Weights of a small GPT-style language model, trained from scratch on English Wikipedia.
Size: 14 layers, width 256, 8 heads of 32, MLP 1024 SwiGLU, vocabulary 32000, 22.9M parameters.
Training: a variant of SOAP for these matrices, 701M tokens, 5348 steps.
Each number is 128 + 32 x the weight over the matrix's rms, rounded and kept within 0 to 255. Layers, rows and columns count from 0. Numbers have three digits each.

# v: layer 10 attention value, 256x256, rms 0.237, rows 31-66, columns 0-63
# o: layer 10 attention output (transposed), 256x256, rms 0.2, rows 31-66, columns 0-63
# q: layer 10 attention query, 256x256, rms 0.214, rows 32-95, columns 0-63
# k: layer 10 attention key, 256x256, rms 0.192, rows 32-95, columns 0-63
v31:111127110096135159130144149137093093164123154102133166094125136148093170081182138102136098155108173088094160179135091115131149092155093076102057113153169107185169109105109135114168130120147125
o31:101087124135137155134139145110149143177153150131159192100097115111077121107174154132117140131124101089127108156115117087116132155106159112136126137096128187083119145103125125172120109105164130
q32:178102118109121120145140105069070106156100155118186111124145191133150118128154130171135147132091172165141104121183183109154183090119134117122136126080117074113160177079165165161195097112154198
k32:172149136152204142125114126084139151099158161190170163150096128199117194143128159127142139112107150139152064139116111113051166125124116132076106109153161126251155118129115128104082150092078146
q33:181039163191148213219161090184089056214090060032255097036255164082034255161041115170198090220088125055255153160118135162000155091051087172167148134130078235193076228171137137159141052154103200
k33:059087094143143138177109185144165126155100066125062086044169087108115135118072121097092191088158103113182133130102164092150155117143127148154123137129074118054119106153153117149149125158134142
q34:124124113134163150166125128144094120201108118096166102121137150177144130148074120162156130170103150089120112118199155167113118099198139113116144118142107143140155122118142179068160092140107134
k34:119135077126074137126155128081124114108138131143095095131094096134113100121089204102101101113097111166110197125108107170136121115146120156166096133130199151167095103148133144172133107089145135
q35:146101096138111159119162113099105147125173129070146142156142144129143131127129134135172120147129118098098174120116124202122074093125134101142102144155113154062108104160109122118153091137142114
k35:184071107144125133102181086146118116141152130147089073165120143118118135111123174127163180136108145077112141102143100146188111130111133129104163142125140187162111111125092129167130095127143117
q36:105136130123120123071128096079142080111157143102078078187144109130139102135091161166145129155100103067110140107120098117145128092122080111127139152083101094102105034130094096119150152133101166
k36:101101136113093155124103118145076102121116150142130134189136208115164110140118148111151060131113129138095082119121162107126137114172109109130146181168140090108155089147126072111156138117141130
q37:132111173097104102165150133133143150114154130134101153130109134117177136090175184079130108156104149124127143114103120086143176143099129174121111082127131123155116128109189091126103151121144126
k37:131141134124109141139138136132123087139136136170124132052118156107178129121147121127127134143092124172145112121090102113124177145133161162184102113113147106160135137151124144095086084101171138
q38:138029164127128125177112133113091118162151189073125115141158142099107130148144150115168121125107112129084081134133162113060061129109135106093111156119205188144146132100113148069170072117128122
k38:173111141107160103147123106160125161124155075126151135179101171149144137116124152174171157152148087126099177140109121117112125116119120121153102131143129166135088133090148122111162107140133131
q39:125085157148136168156082152096098169125062095037133157127135148093114135114171082092094150146061095135207145106080185142163093088094099046149138100176121091163125134176133070094143139106117104
k39:085114107181085170138117096073158130135119102119100148134175144109183144132128124102105105099079117138121139154141132141098141098132097112133126082119123133115142153112154103158156154146087151
q40:111145079152172086090159117109080159116105120161068108142174086122179095117139159103119102081110187115125168087159138116169090101155096173177158147117137059123154113098082155088161129135131118
k40:110152163172126129103115085132141110115090137136143162119152121161117087181167184121095117111115134106143108104120069130121120159116124122136150146116154125106133153125105155096119103136121121
q41:116076140161124130163153130155099138078130091076149255078094109122127170095134111102066138135127198143147132141138107151134108106119067125103109139131092137166131089138144183192113129085138123
k41:128134072051062170118120193111086128089129105116103077172116154155107160118090203166093062107094118075116153130141137166153171084142129129121116125139154125122137152120151145122120123089192139
q42:136181143125119124070150092132146105115125066078157149207125140184126106172129105131118170087096077074096127112090166153115128094165101095117158176107129194102041099130153092120119132074111117
k42:161139116151133101143117160105179110100107151165110149129104151131107140130125162102127120123098096154138117147090108143155156143121139129135139114131152145131116146143134153124139124119135105
q43:211198121148127089122069177090134091156139134117122115152116144125057070168119168098079149094114097148112101112079137150140143154152078104182087154091124136046156089146149133171163136141135143
k43:116124141160097145118133128156063137108100146158100148167169156146130115122146091103192134212138145126166120149095153121133113115165143134158128158143138109071129132083163165172136131159134130
q44:086147140124105068116173070134178123088101141129083105144062150122149160077097105106077077148135153149164139146063137185231083118138122113142106110083083132114064146137214118105125134077097163
k44:131143089118126137134138196101114154176139129108172137155026112131150111119090152187119131117154138093146164125099148136167177129144138127152120131116130119143101045140125103123147115107129146
q45:156036168108200065125087134097121093145057119031151126187140146126114142108141166150160128126117139112148140135123163074116175171139154086138152121144120089119117106115085070081067088155138132
k45:082199122131140157113151129125081164242109150093106124177076048176127107165156194101062086147136150136163102186151101074097108135099124139116127087107100127100208173095126112073093136140121092
q46:139052124101086072121099105089114130178118153066121084130167153158139136129148181183093151128169109127132109112194096081111121138113075115141159140141115095082154115090073101135131083169129144
k46:095152128090121106153119124094138190097126137107160103146104124085165112138143160151134070123092122118127112107115073118131192138133083126107118117157168088100087137103171080148164167135137140
q47:129084148119123088139145122146127154134118121098132132158106151124081093130106172173137147099104167153113110107117139108164140067155093067094089081191128078065200169127128111107118093107130097
k47:176060088090140151126190212119113113115096170151099090157132153177138099102060153106129134137098113166148160107162129141110187109140144097094149128161192114130152110112129197169133120120157109
q48:155112138174104106120107177133122095239151072133185107113102095081126107128101117200156053156126120044176156123144201134124102072102084081161098172129130204083219155125125189160150097150119232
k48:181173135117126150107063045122118101100165133135187179167093135139100124142185140184150038123069158123122115136156145131155170134095065107141094147088144126158174161135123059120095162155107184
q49:209000132213070175171171034088000090240219130084222148024177104054151214149048093238164156204084051155255066255141107048019061177123056113197039021148114204149153123131030197047178000135017199
k49:132136142064143102120168151134098117175136125082144108103115121119068126117119135183128162104089124142136148133162125139177124174128129127110094176115073129132136095139106106127106146093130097
q50:169099092152137116150162090115154137115187116128128136121138147082122155108091127153134125117091121071168154148122070107158118130113064114136125192159155182142110094167117145121078089140131134
k50:149103110102124096103162135174128141110162112097125118124098083106120140103127133162130150123160148094132133093132130139144137104115137130126114140165130145126091117129109121148102139157136129
q51:103154123169093118132107101093160117116158116092111151110117117138084102114137165114139099107150084177109181113110112133117159128061097114124156097147135139087133116124146094154154117112094141
k51:160112104126132139127137150119157098164137093103105110150158123148132093118121223115123115123126111131093176126201109108153117109179100133122152141110111108107162171120114146128150129071148133
q52:137126114152094130156062163119163132101130113166150160102089100140144109145189197113131152105114159187128197150128111085139176171107140101144112131117181098145130101070147084199106137166124110
k52:107152144111119131177103123137128133114112128135124139112118143129095105131128176103113135134131134136120110142147103140142156133105126126130186112100124086162175172114104157146155139126099134
q53:098145128103146141153090155125140165100085132167088195078079149101116116145140174135143105170144088126164123132121099125164167153120101117108147104109144113130182166110113124122122123106079082
k53:111160106169115167114094094160127103102126151131154150133142136103091128141184167138142119142119115120096109128118136120137122164132127108104149140113147182115123111068100119112122083161133127
q54:145161087140142130211152082169158096157148140085175138146101139082147137154121094234079118142121095081104176096167055130156086130155107150075163079193126133087155113132083084112098079142114104
k54:123142112112111107153128136144092148147173137120174140112111100132128163121120140125126171113105119101150130165137142109139133108127128122099121097148104113134137135109128166111184141140141107
q55:101130118134092113132138118128096075137152132083114120188163132122096083109149129170149153056138138116108142102102128124132149082175110091138185129169115088166099124129181092127101172110096109
k55:140166113124161122117052082154162076094156143110126073088128136138152147089149112121102071134138176172111137090111125113117133114131144108144149136120108116167148129110160143142095090155115143
q56:129147178110115144106106137147155188062090084137146103107078078108108113085147150087111152107096201151117139120103117100165160128070113116161155145197132123132122125127153095161096191111095076
k56:098109130130135134132098174102160140131110116110117123147166152100134090113156120128113154150097118166120096068128101119135181165101114099070166122134126155123081162092136145138133081162113139
q57:075175146103147142064216133116101132145083165161128107175111092137135129089091166147139078132158159183065127071131126168115140120085204117091104214194092118146171105167151114116091098119133148
k57:118161123142080080145150088173091097130128165097140180087076108123135150105090130147094125154121119095167098119130143113162123139142143116113127148145122121127208127117097166123107115149098144
q58:128135150100118093120071163107189116068111077139115092137105117130097098156145162104123116080134112161077163095129105148127167200126133131145114093144158113143107160113136113114136167165101093
k58:119131077151128148134061092141110120064101105153176203154094093118143170170128119150133106118149145097125116149072146108076123108145080167129095118128136140163172098127170114095101163115128134
q59:150155180072153123082135141068178168126139166077116106165083117130099132117094139155146103147065081109066144148114122148184129112140072128200150118142145098127021110150129139096139173093131156
k59:137118091138160143096087084117139112077113142070116144134165116179164170118166119174134139168108134120119121122122110145160144106113098125130135130127157139138098172213106112147114126146074115
q60:167107145079177150139068123119149081169143173064162121135180136140095152123090121100130102120157081101141138135120151147067122132186174159137118133117132111117145115158120096111117133138136186
k60:094082033120071150176149196132161115177177108055088131101120212126205139081091149076108157091111107131096167126107190136146137131175128149148139128149112139122091077113085105154133109114167129
q61:091168106128130135107091130123106098120092128159160145089166141138072136105107105065143098140091142107190150155152102146092065149125134145203161129136126175134138132139102132123119117140180123
k61:158139108121201168101138101115130121102125121131145113149155102107112109143139132094179106159087163140129099119171099138145147117140120154154139144124142133148207118129143114092150145165085118
q62:063164140125070124146120118142177104112122119165121141161146082123139076120102148122113109145147159101137140093142149159161142176045122116092185139165181105139136082129140153231165114118108106
k62:007091093035114136135208175132157146162100090047152096042118114086126128095087149110055135094123111108100231117160094111235070186164149117134118145154147129030071063129139171203221121071117100
q63:086081115149170178101095071128144139137098125141161155123138115126210173106187197077154155125146126113159096132114164146074142146168124153153124110098123189159085152162082097156091163104155137
k63:103133131122143170119125113100158120097182145146138139133173143112141136133060099114165117120101102124103143158121148155128165100197174105090063129117164094179161148135077110158133154080094144
v32:083147157135089134146159119073128165129100161153102098154137165131153122136150138116138135141109114137116109172111125175155128111117119093143144126167113096095140108112104115142141144108119117
o32:104120188101111143173108134166093155169111136130100124180183095117123071090177128122130112078163146104080126099141117135141164081075144135172152132214166099078064165151099126117099170125168078
v33:129143103122152119164106142107149158088174140151104074108158151105106075108127134180175151186134116111091067168125112176115126093111129133094113134120128114106123100113143120102151100080106135
o33:102092112156121130114123103163163143090113140082132205100195100049133115130121171146153065157134047054113150125169158170116156183164124133084160123145108085168144167120145132096161161177160127
v34:165112143089100080091128109136122115118146120095081169119142180179156072118140177122153124093106121183099081164099135175086071050122158146140128144116089024150110163150109118160152117134145169
o34:133145127134123109157130127121137153107117129167102161113190149090200127090170152110092117129174127140103156088112103111128154182087114150047070181157073166097114167102119128153063121122144137
v35:177129162152162146145141169170124145174105161162157153151095139161174125132143119148164116149134118145101115125121164083112104140114120094127074098149159102109136121173176075110113109108158164
o35:054206044122143169114096137062078113136103102143179154110165174133157121161093226178122069100163209150140090114127079102125069126133077147143178131213156153194129095123161192142099098132066156
v36:109108105075128127141127104143132186134075110164123121134122117087102133118096080063115075170149127148133101135088128154167115129117185152145151119150136157096155104139150181115108143104147168
o36:175135162065110163093082149083130084146075096129111065124121158222167117184242146142124175102122102142121099120132125107086085179174133187131131150130100112125149128100154150153163059082101130
v37:131093056154080120092085143118098178156167073125221150114172125092069079096146092071136125187180158174111140117118105111108079133074109147122106108114131169184175131161115153143124114128126125
o37:094095202135157050112159149165137112132159146106109067081121138095108140067101143160038129139206108179125086092121111116099129131151066123127129157183128170092188120167188123101140157141165141
v38:111088099082165158117113132167135109152089156122191153130169138138082115122081173118113165169145140167121170132126151190057134126096169154152116152151133190138093140081143117102202117132136116
o38:120107166137150129161209160139117159106125114103173136111077175167166168181136061215137105098171153151061162163157145178147150140118094126096091119150122139202115130042130161154083089048152160
v39:098095099162147081120074096108129166121180105135151117130082127103155095137108107123111079128079089132122191115181123078104138121105140161137163139113178100144132131118092135125126078104132128
o39:158124135143142151174192130087114168135131170161111112127117108170087152082107123124063187093184124085108103140105116169068186143131069139082050122092096139120133084194123116088146096144184180
v40:147126120112121128153128195091074112130116116138097109125143101155166125140190145127176097130150103052124104118154145062157164064073179132112149107141120101102140113106103083131172129116097133
o40:064202077160066144121247099096076175083143172185155146106142122099088158094152130102023148178146133152171212124086120092128104082063080111126151101095094130157090104137148113149143131127150083
v41:155179171169134110124131078146126129139102135129146120137123138139033138085104092153123093130135102131173132118118128155042138138096151146144192144092092135195163121206169153124123141111131126
o41:164078094077133178155086101124197063160143061112136074135122108127126145100185076076012151168132137170149136137170129143131149150114120103107140195117142071141170096122056118112149157119188228
v42:132129113182134165122120110154111042160187114043113147073134077132121123199141089173132116185112165131096165154143157200156083139122132148125139140081096133113110091126134068130151134114139157
o42:121078161055073084146117162152120120123164064155138164226086211109057134159136154184126112136199089171122101107147082121130117098102085102115166149093161097094072121127098157079136091090136075
v43:157167148141109125093154148167093066080063134174114127089089138170131140148107104113075143159058146113145115122147169074119091114117175142109116097111141168158120103122133180094086134155178153
o43:117106156171140050220097073118122133118137147130141119144159136098121177075117128129122144119194140133137196184136166111078077205156088138170157080133127129079066156099066092124107062034155085
v44:152119123108165139170141134158050159124156151131127118169155122101158126090124054133120146110081140071105103144117128125148132133148142187125136185119149150119132101191116095105093118172106167
o44:137120165167097179123141084091136110158146143155118166159149089145148142150116217237093172134170048169140133136128086152109073078081193162120108128148115145127216136117093058153147065147160156
v45:157139153207137173150104132122110139135129091167090146197122149188171118119113102122124103094149148143113102125152159128140084117149103165179100150107248142136107144137178122092138152119161127
o45:050127105060133086120069105125130076141088162117135156141066107181130131131120200080141133152143188126126113140116158158155139089098138146113199059113121149123134108201128108128143055136139130
v46:136124090082160136120122159175114126104091162110115111138114128173139082131119110143114118156191120200145104161188080125115099175092135072129109170103087142085152142089107066107124109124114131
o46:106149140162194129187087211155150102139118112047149183143098055125104150123138146095105120150117143215152178115135133203114112067133109159168092121173053181101113144123163083141112125102149111
v47:184137153190111098152131118195181132118141117094128139146133121115103107126079148166141139132162138065115146132113158097032166126093147161097072143183139139082128133149114163106134137148147145
o47:108125114087139121223165098175125090153133149129130117170134153075139123113116121121074112095109092106096132138099119083106108088162151109094169141127169102139107171099139138044095135114096134
v48:088061133183066068057042109135133152142131119182158154118118169134169135123113138159107191140133128098162150153089152178104117100151110125067160137058147139141110148154180065173152161176124141
o48:156107183101149158132128117136072154136150160156073144185161060179161109110117137132110102105097119118145135128154111173012110088118154139173138134121103113072164162069134115108081121113155206
v49:128129108138150171142148098163113159104180127121092186134181168100128138110115148106071140193141118095111167133107112127168081180132118143127153149214132159142147130124104142119155106107117129
o49:108179124074147204133144125152202065128129175057188127086145179126086065124145053172120165155150139156138104193129142156143080190086198067117082128131152128124156177110163079135092116172145084
v50:125106123199142143176164100082128159128093164161106152111109068136095124117102133134148125205135099145108133111102183073162143149134131120120134143089123096101133094116150087082091124142124107
o50:055144034149128111146156105108131143104167138160181095117188078115230182103079126123092118051141197096154166127147103098108117164143140100136095078132171158168169144182101171142227143161149080
v51:112168159185128141130146133108126154095147165113097128108128131165169135127123112091138122136164090116078094145136109096126140193186112118142118157035101078114155087100129105078192110096147173
o51:132088095113127060191160058084128163109125148102159153231134127147063165158077128184048095123119119126130193125166121120162142038142125138111158129178189173133074156137076132077100087135115131
v52:165133149127147167155116139122188080124066124143136099162088135128191099098136154148110128123120089132049147116161121117126085081126151142151115148163055105133076137143096057145150139119097142
o52:166196055184095000152142169066079098164143120137120111133081121137103118172174052147094146149110108082131138137133097132082146160022080108099148136125129118066132126090104136135128131106067206
v53:107120098162107129136109121121112148122108103159148116108107141091130098139139131155122122132036100125151125093131112084109120126088097181110152113141123119133114160058101137154165156125157093
o53:129162123082129118107126110108153120194138152131087125117140140111149121151122128121170123114160159135052118155037184175133176098078055080079205169134190138159104091139146122133180118141134084
v54:147114162126155098142132128093125192176136102157122117120142153200136137098125186154144129140155137160199173148085129101092115108190162117139094187113142143142099117134119121079134133079154159
o54:099148156089109094124095187137134145121169143077123161120088220142118164090161012113094148136099171110158139099161151149106135106151103121089155080130080114082120157058140086081150167169079137
v55:132155124134100072132155172205133197128135136149119145132122118150111123113103148173140093108101133111135091160091085178151115203092108115097147146115106166058132114089149025141123084117083149
o55:130130095145148138131135158076148101166099100157127096127077057141192095110134090131155121119137112133126113109163130120037147098137089117124099028129140144147066192119094156136134116036182090
v56:110137095104109133109113151121138092102193131137176080139179120126116136134154152118081091166065111129149128168146134119194175095118070131106161110156137100125095156119116165157131120082023150
o56:159119068094073194159071095156106149112104200168114120091085139141098121107116049176108126112121075127161081170101131135089128119145160035065180121117138187108178174123145138137062109128142173
v57:139151114112128140118166159066100155122097142098184142139107091129156182137203108078135193150148156164121129119172176127110073130128071070129132139097103154131177159158109135130140184115148105
o57:096158122160202099132144172044120148112059185148138120128187191092095166108138134070100059173186168152123111096144116109106098102115192084088122120128136110113108139137128151075120111145135225
v58:126143110075125087108156131111096067137174088105107149087137093113145126115114113104170128197149146170103149083110134157106117066103145142124107143125121121172094154158143121125130161114128170
o58:114122122114190153121096064087150137171058109176116099138087190150038049162178116165156143078155097139169158140150085189106151173119008083077183147157111136107172107127083104146154114140136130
v59:119093160096093108150071101122112139184140151110056143191095114108143145095099159102096200113119159108100153071139153077136105120129174139142165139115111059136136132114171129109074177098135166
o59:108130104125091104097141096167161116125140157214144107105120106177167096097108102121148135070144133183145075104083139095100147045112140128071074155173106090103142154077076103141190187066109181
v60:122149075111148101162123157098132089131116152110126148158185063174007098170142083157152129104082154136098118137129151098108078105139137109087103152186115051079104139177102202088116117150113127
o60:164086088151109093108170052167133108051093110083161121214093171132142161110155149112137125130182125121177146151077125091155182085100106096150110162154082201153078176114198120098128175082170183
v61:111120198170117146132119132128160231064088133140131173225124120134145148132148098150102205090104139167139149122107099103091078099133115139142142142173080092109095184116139113196154068097109118
o61:106129116122139064179117104126105137149172163118126138129146093136116128156164177071133057123182166109176160116145136137057113158161133144127080101076117211158105148115105152119162092136146182
v62:128124120168149130119206130117128128145152163142127136169124063135158170129097129084137136144103125079173113155140186146143125091103160113058142127143145129162155057119129085114175104116110082
o62:203131118144116072152091119081123089111135189138179106187152123111129083158138124077145141104138095098103145125114128160131140212204133181146146137166168118130166128073090136185115156198155200
v63:151126130138130157073110084139109105137120084188118139065161107199140142124141118114113098073093112127136188138168114151152124163131089088115124143150109095170175124127167205156086126086132097
o63:163133096140069127111110135139151175117143096103162106105200076174130123144087098066133148158084164121052086175136189136123152120159106172093176161110159144125138115112113143116117101126134183
q64:161150118104163143167150124094143167128133137127079179166121139167128100090125106118125104059153140119051183135148151144143112173111132093105112117132106147112131198126123207128132117134138123
k64:114163119171121119096124104121090121137091158117136162103118135154127140174111141124138094153092166101138116138143125141121086129136133126125084115120129128160162144135148133130114141107141124
q65:130137117107175143132151102140128124172117128132059213103128107141074137135109091102066145121152124156110146131129101159098104186142108088100119176127097166151096079137134155123120146166078166
k65:125093077092126150136115140109116077043158146139143187069137165053164140119050142102131128119053116105094160108151179127133188159216120099104081157144125120165155134119106080156139160095097184
q66:135144126131116112112198118145105113153148151090134183121116143092151109134093121135068127140141142134134137143131113149093123080137101068110118183138124137089091110123145191076142129113116100
k66:124104110107127091158119147127136138095141119145137122098120144108107129119111112147096144091119123141111115105089110147078149117123092136129117124148137137102115097136139121094124133051164129
q67:131121151116160132188138138103144130132112085157120056155128136124114142151121126132149088094122116141119154132145157152155162141189118126124117110145134117123168132150122099152185174103108103
k67:092131115117108124128090156134097104096126111061105111117085143093149139142083117101139136096101141098137143152132163088128080141127112139157106121153110128130121138135101107126131151119115155
q68:153152090124111161151133140151134117089162171050103166191137104136148099097139143132098142108174113111168125137120154170122125084167114138115167107074130106130151090160135174091160145118139080
k68:166104158138144116126120126141183182153132132188122138126131105135093115124163118145117121123163120149139119147095102195134117090106100144134112139105149116105091108113150148128132120116155078
q69:176141151152136122185140143091121161116110173144104069151079076138126144104104119121159105086133068183053123151141097136145154138139128128146128115105120122124145154111129158104095151111126140
k69:152111162129137150130090064168126122022143135125135194123142177079120184127157103122145128115113154123155100085100142155118148149089126092104123113131159115130178150104123119094140158166101169
q70:126061146171120164129099114096054113091125109137142171091123156104143149118181174153140119132135136160178141141117110139127133158120149137118130086112148127128109129149107163160128118048129135
k70:059117098115148092154128126137158095103127127114124119066119087110096111143055084135077145139164128105176126134107140114103105114126124166149139150121099086100115131118135148170139139120118127
q71:133146122157101134165103081163133107135118137095143128136104160106105131162180086157104110117140170094179124120131138078130120129160142110120149112154148181107101148127070092082150108058157133
k71:095114102097136119105160184127132125202154114143124095092134104137174105106112118128100138107140099123135167135128100138130072150135140119164136134102097124078106074157151147123163132109157129
q72:120075125154123155158080168130174157084142123173131129137131095130122140135086186060148159146184108173123129160097119117108168121147120139143104123123139114159109138117149129166146098133081139
k72:107098171128175127168079073135095128109089137135147126122130117169087169155173061146112151132131130123123127148159114128107133100116128123130141091120146135167127143089138128140126166143126142
q73:129137103098131082118130109142103119072085083140138120103074159162141140113144116141123140119110156151135151177103118123149146100103130143118103128117094096129135140119170112132054144138156168
k73:075107122127159117168090101099133128179126156112172115107108074122079151156113154203096117117140126095133135110150090069150149109096087101128142114127081118104122139114112114128131114119112097
q74:156132126132076103137138137118116134108133125175133138105120101140138134127139192148132130142108108130142164120142103123155162155136155132115136077132133170126179102120155105153162133138074114
k74:121203128138128141162091121134136148141123158162108161124115119114130111147126119164101142115160134144149109097150111102128114133115117150112179104129124136122133165148146154133117160118121118
q75:159098073108100104106139141125127110120140136135183135064070082182192106132164167109133126105141153130149106182184128054112119157139142131108098124132103099088180137127136179093108186130159150
k75:119193143112090093095154131138161084145124149128086170128122107128082126133177131108136170117109154131165134142111177119120101118131109123121123118089126132093115116145106132118151139137146140
q76:150084116077152123161145115096138105112203140050151140136111128151162078154098124123146137151135182098194118179128104070186156134122071113124142131155087091082132102161125101104136119123171118
k76:135113095111159128179185091109182107143235039054129107069104117067168123120116197028049135093136190120120255066130119166123087149090143099174081065019156165227154125122048147206191049073051104
q77:104141148135111094124113188111088136130124164107089126201119160119118060164153123127080160097119174125060100083121152136138128112134131096131138100136188038078093142095115110102114102132109106
k77:147100135138134136084161131111162157125136145163148081122139141112113128130132110127124169138142141076157123136125118139159119146100143128123126175125128108068145101116110145117146094136123127
q78:114129103103145104120120099115147119146115128178145083101189144148154143083138144165145099134139161152108153157161151090138168122136126164170134127122101138089119171140184125168139105158151109
k78:170097125137118164128132097156144115076130120144095103162127138135110121099134087141089142123137130145143112140107144164135135082165145170147121102077116112169136131126165118147138149132102123
q79:137096126172113138154090124093145187126115096154145126094100126078118188132099138116089093127134135129147109143102117164108093153143190128089100078096157165160145142142157160101147156154077152
k79:112128120153133089170114098131117125135117102151108111123104155108154103126109104126112101102128111150161140115116148160151101087112135112141114132116151128127140137113121094150104142109135120
q80:110140144160154148126154105187063112087168150082097150096100131091105188132103073105149085110122160161133106130096136155123094118152160149157131131101108090087119125119100130124136114099085155
k80:219118195127192142131195145075170094168171156144153069117168121149169128127159108079135165138109122143143172091122105128143122155084141135141126129097153134153071119099082148155138126115126142
q81:123176127164104177102115126127126149150111132123078102092121144113112146154190082120166127097127136165161089182134086128147084140132108120133110112142129113132086131118122096140129140132079120
k81:153094111096109143117126133100110152130158119141116124154134117122136103066143107145134129113120118167134130108131133144145165125155105124155128142169124130101114127126111111136160144123148112
q82:100149120161128140099129153092101139141145122175092172097130135138121136157130094139118129090105137153147119110161107136122138130101187097142129085121152125170077081091087086116142133104069139
k82:146122124116094124132096156145149170125100148128130099196117121109114106130121147136140118109146102129095112141114109165116115116149124090140128121157149099132116120135138136100148122117121097
q83:143122115147074144185092145130113117136047107167149074147135083165073102110137147092089159116119123108104125112148114093169141103149106132102182134114148129139129125139090174176131127162125086
k83:067108091134131123104130164105116106149120097080109127078121131151155125174090122119113138127133167085124132115064099093111133119117143143111142101130138150152120092124119126112112135126132149
q84:101142138182123146094148129118131098139170124093106155162151186100149133173091125145148136085136118115140132123140185139158127158131107129134149084114105192157116084109134095143089120123072160
k84:162142151168034163058086035130127145109139134141135147192161174076190118123204187119198000152133106128111121108143101152145123124108091071154110127123133142000123181157133099110161153198142108
q85:130137111166106148176157134134113103128141155105166156161141121191114115088125122131099112171163107161122118123094162108169136098117114158118172142114169147071170131162108138097094105132146085
k85:111094115111115118136090167139144141144111126120139115143131115094151117155121083101101112117125111142140124134111120134111157115173126106166124154135085081104102104104155108125111167109121108
q86:085155143167165092099096116112122144095125091146105096087129139112103137135110138109141124109054103179121095191111136102142101165122161162141091165087113133157152179136123113131132123132113176
k86:090133137136145112180140068130105128098141111108143184129133104095125160129116112124109134081143162086146125132180151084189104147094102139109118117122150154154171191128087088115138118121071164
q87:096136127124131132094085127091153158088103087122089081139122159079092135159116108108168144074100159102122115096148118116178129090121123139112083141148107093132132171149143098153152197121102116
k87:099135160137135107128133126092118144132116125154142139099137111137110144137099125136122147140105123099138128142161122107129116141105138144133145142129133171111142159127085116182140120156119136
q88:185097090167099160126089125105129104130125121144153141115133094116119148134123130114117178104129127116168126129100128154126131156131143139154156094105152157130145120111128133134150108171126138
k88:115154137120140124133122120152180104092151121086118142177168140176133138178170130117144090086098160135144125129078135118141139129130147124120172107144124115138116116120136093089121119160141116
q89:148116097161161120134147104131131158139138103179127107061127101126159159102125130112085065165112194140145094131135174110081110102132148219104138131087160166073151171144075181149158107148123120
k89:126121155130121148131148131157115134194132131125142081112122135124147106196207141127090122134141158129100123089084133153101109106164123122128120125101128142119069097131127180122117120110160123
q90:101103157090127097094152110109061144101137074156089104145144099105147126132171178162085085056144142145145128080147108098179143118130089142160158141109129098129152125090094139147046102086128121
k90:124148152107097152096107086069094115133121128118077124118115104118138111115133126157098133144141147148146168122145089138161140098102134180098122113125140156155102087135139128142122112129117144
q91:144093138087129090072123104146132159090128140092122089128133142126090160130078144117112132125107165134116135109114089126131127150104083057163157117114128129106075166150126104082100118117142121
k91:144097137103095123086108130098097114121131138120159162139160141096141153148122164120111111135097086109119175156138117163130145156108113116117109120124153101060087153157158160106109119156092146
q92:121172064101103161130148091161138125157114128177104180147044095083172125144132095148128101131120122130121180117136171138085175151103206114123152054120088088150148126108093122148114111180132134
k92:145126102094176111143166090155140095124156141155165143117063061091102151123128107132094070112134170130156130103136143092115165133104127172125106118114117138181158123124106117096170103122110141
q93:151102110122143133136175118101160172111107139127078163153112105157148069135179120133122063076180171158078145133132167105123172097131124111126128099111160154095092170087131103139106109104147178
k93:111160109099149106136119106105139140146115107152126123148056095123081120167148177166059109131128138143143115160147104073088142095140083130108114090095139190133140113099116071084059105136081152
q94:140094192124127110151070168159149122105104102082169130144129142192096035113168057171154136153117143126162130103167148138082098089189081142168117144069108086110103108129119149170127152110107116
k94:126120137188121145152099119125129135110114128126113156099176087098121115138115091127150103150143116117131149120126137122076159106092097105177120132155171138136117120128113114176125128130123131
q95:116120093113130112155099087135133078117171123092192160127169135121118176130059116147141124173117080100178086129122165113103140144151094119119132185132118157080148096141105140098145136163139108
k95:111151136098162125152159096093156084127158137170138128119112126120145099142110099164114102139142118121139090138114155121099124138097098080138153178155127102101164127131122093056123174177105140
v64:148094128147100122096155154144121142110143127147156102116137108121116148108167124147134153109126147122104146151192119117134132145121090124136091138127153116107110118125112120109143096170114172
o64:102083136158175129155106086119141140107157140125125100090141135072106152114115116119159130135147179118157166171059087127155129111099155124131097095125131170135140124163104148095135113123123114
v65:161067111100114188089171148114100164061121140135124081109154113099141183152181151091130129136071121118131107172139103097139171109120136128112111168138134132100112121138148149122142052123149130
o65:074144140112105069143122062111113168172114123143126057155173142089138108083070133160130116145161129112133178084098135156102100130109079143134134115176130122134162144174161098129100139142103153
v66:126155134125099169138145137126146125154125101143121182109137134167161125151151113139118111145139103107110144138158121106139125118128141132111102134133115170120140113136122126118143141127104127
o66:143111165148183098094126142168089190092148172120111086157146135126059125100132141101134127171107128107134106156101117116085137140135149155162153116102200093155141150095125138131156126136128108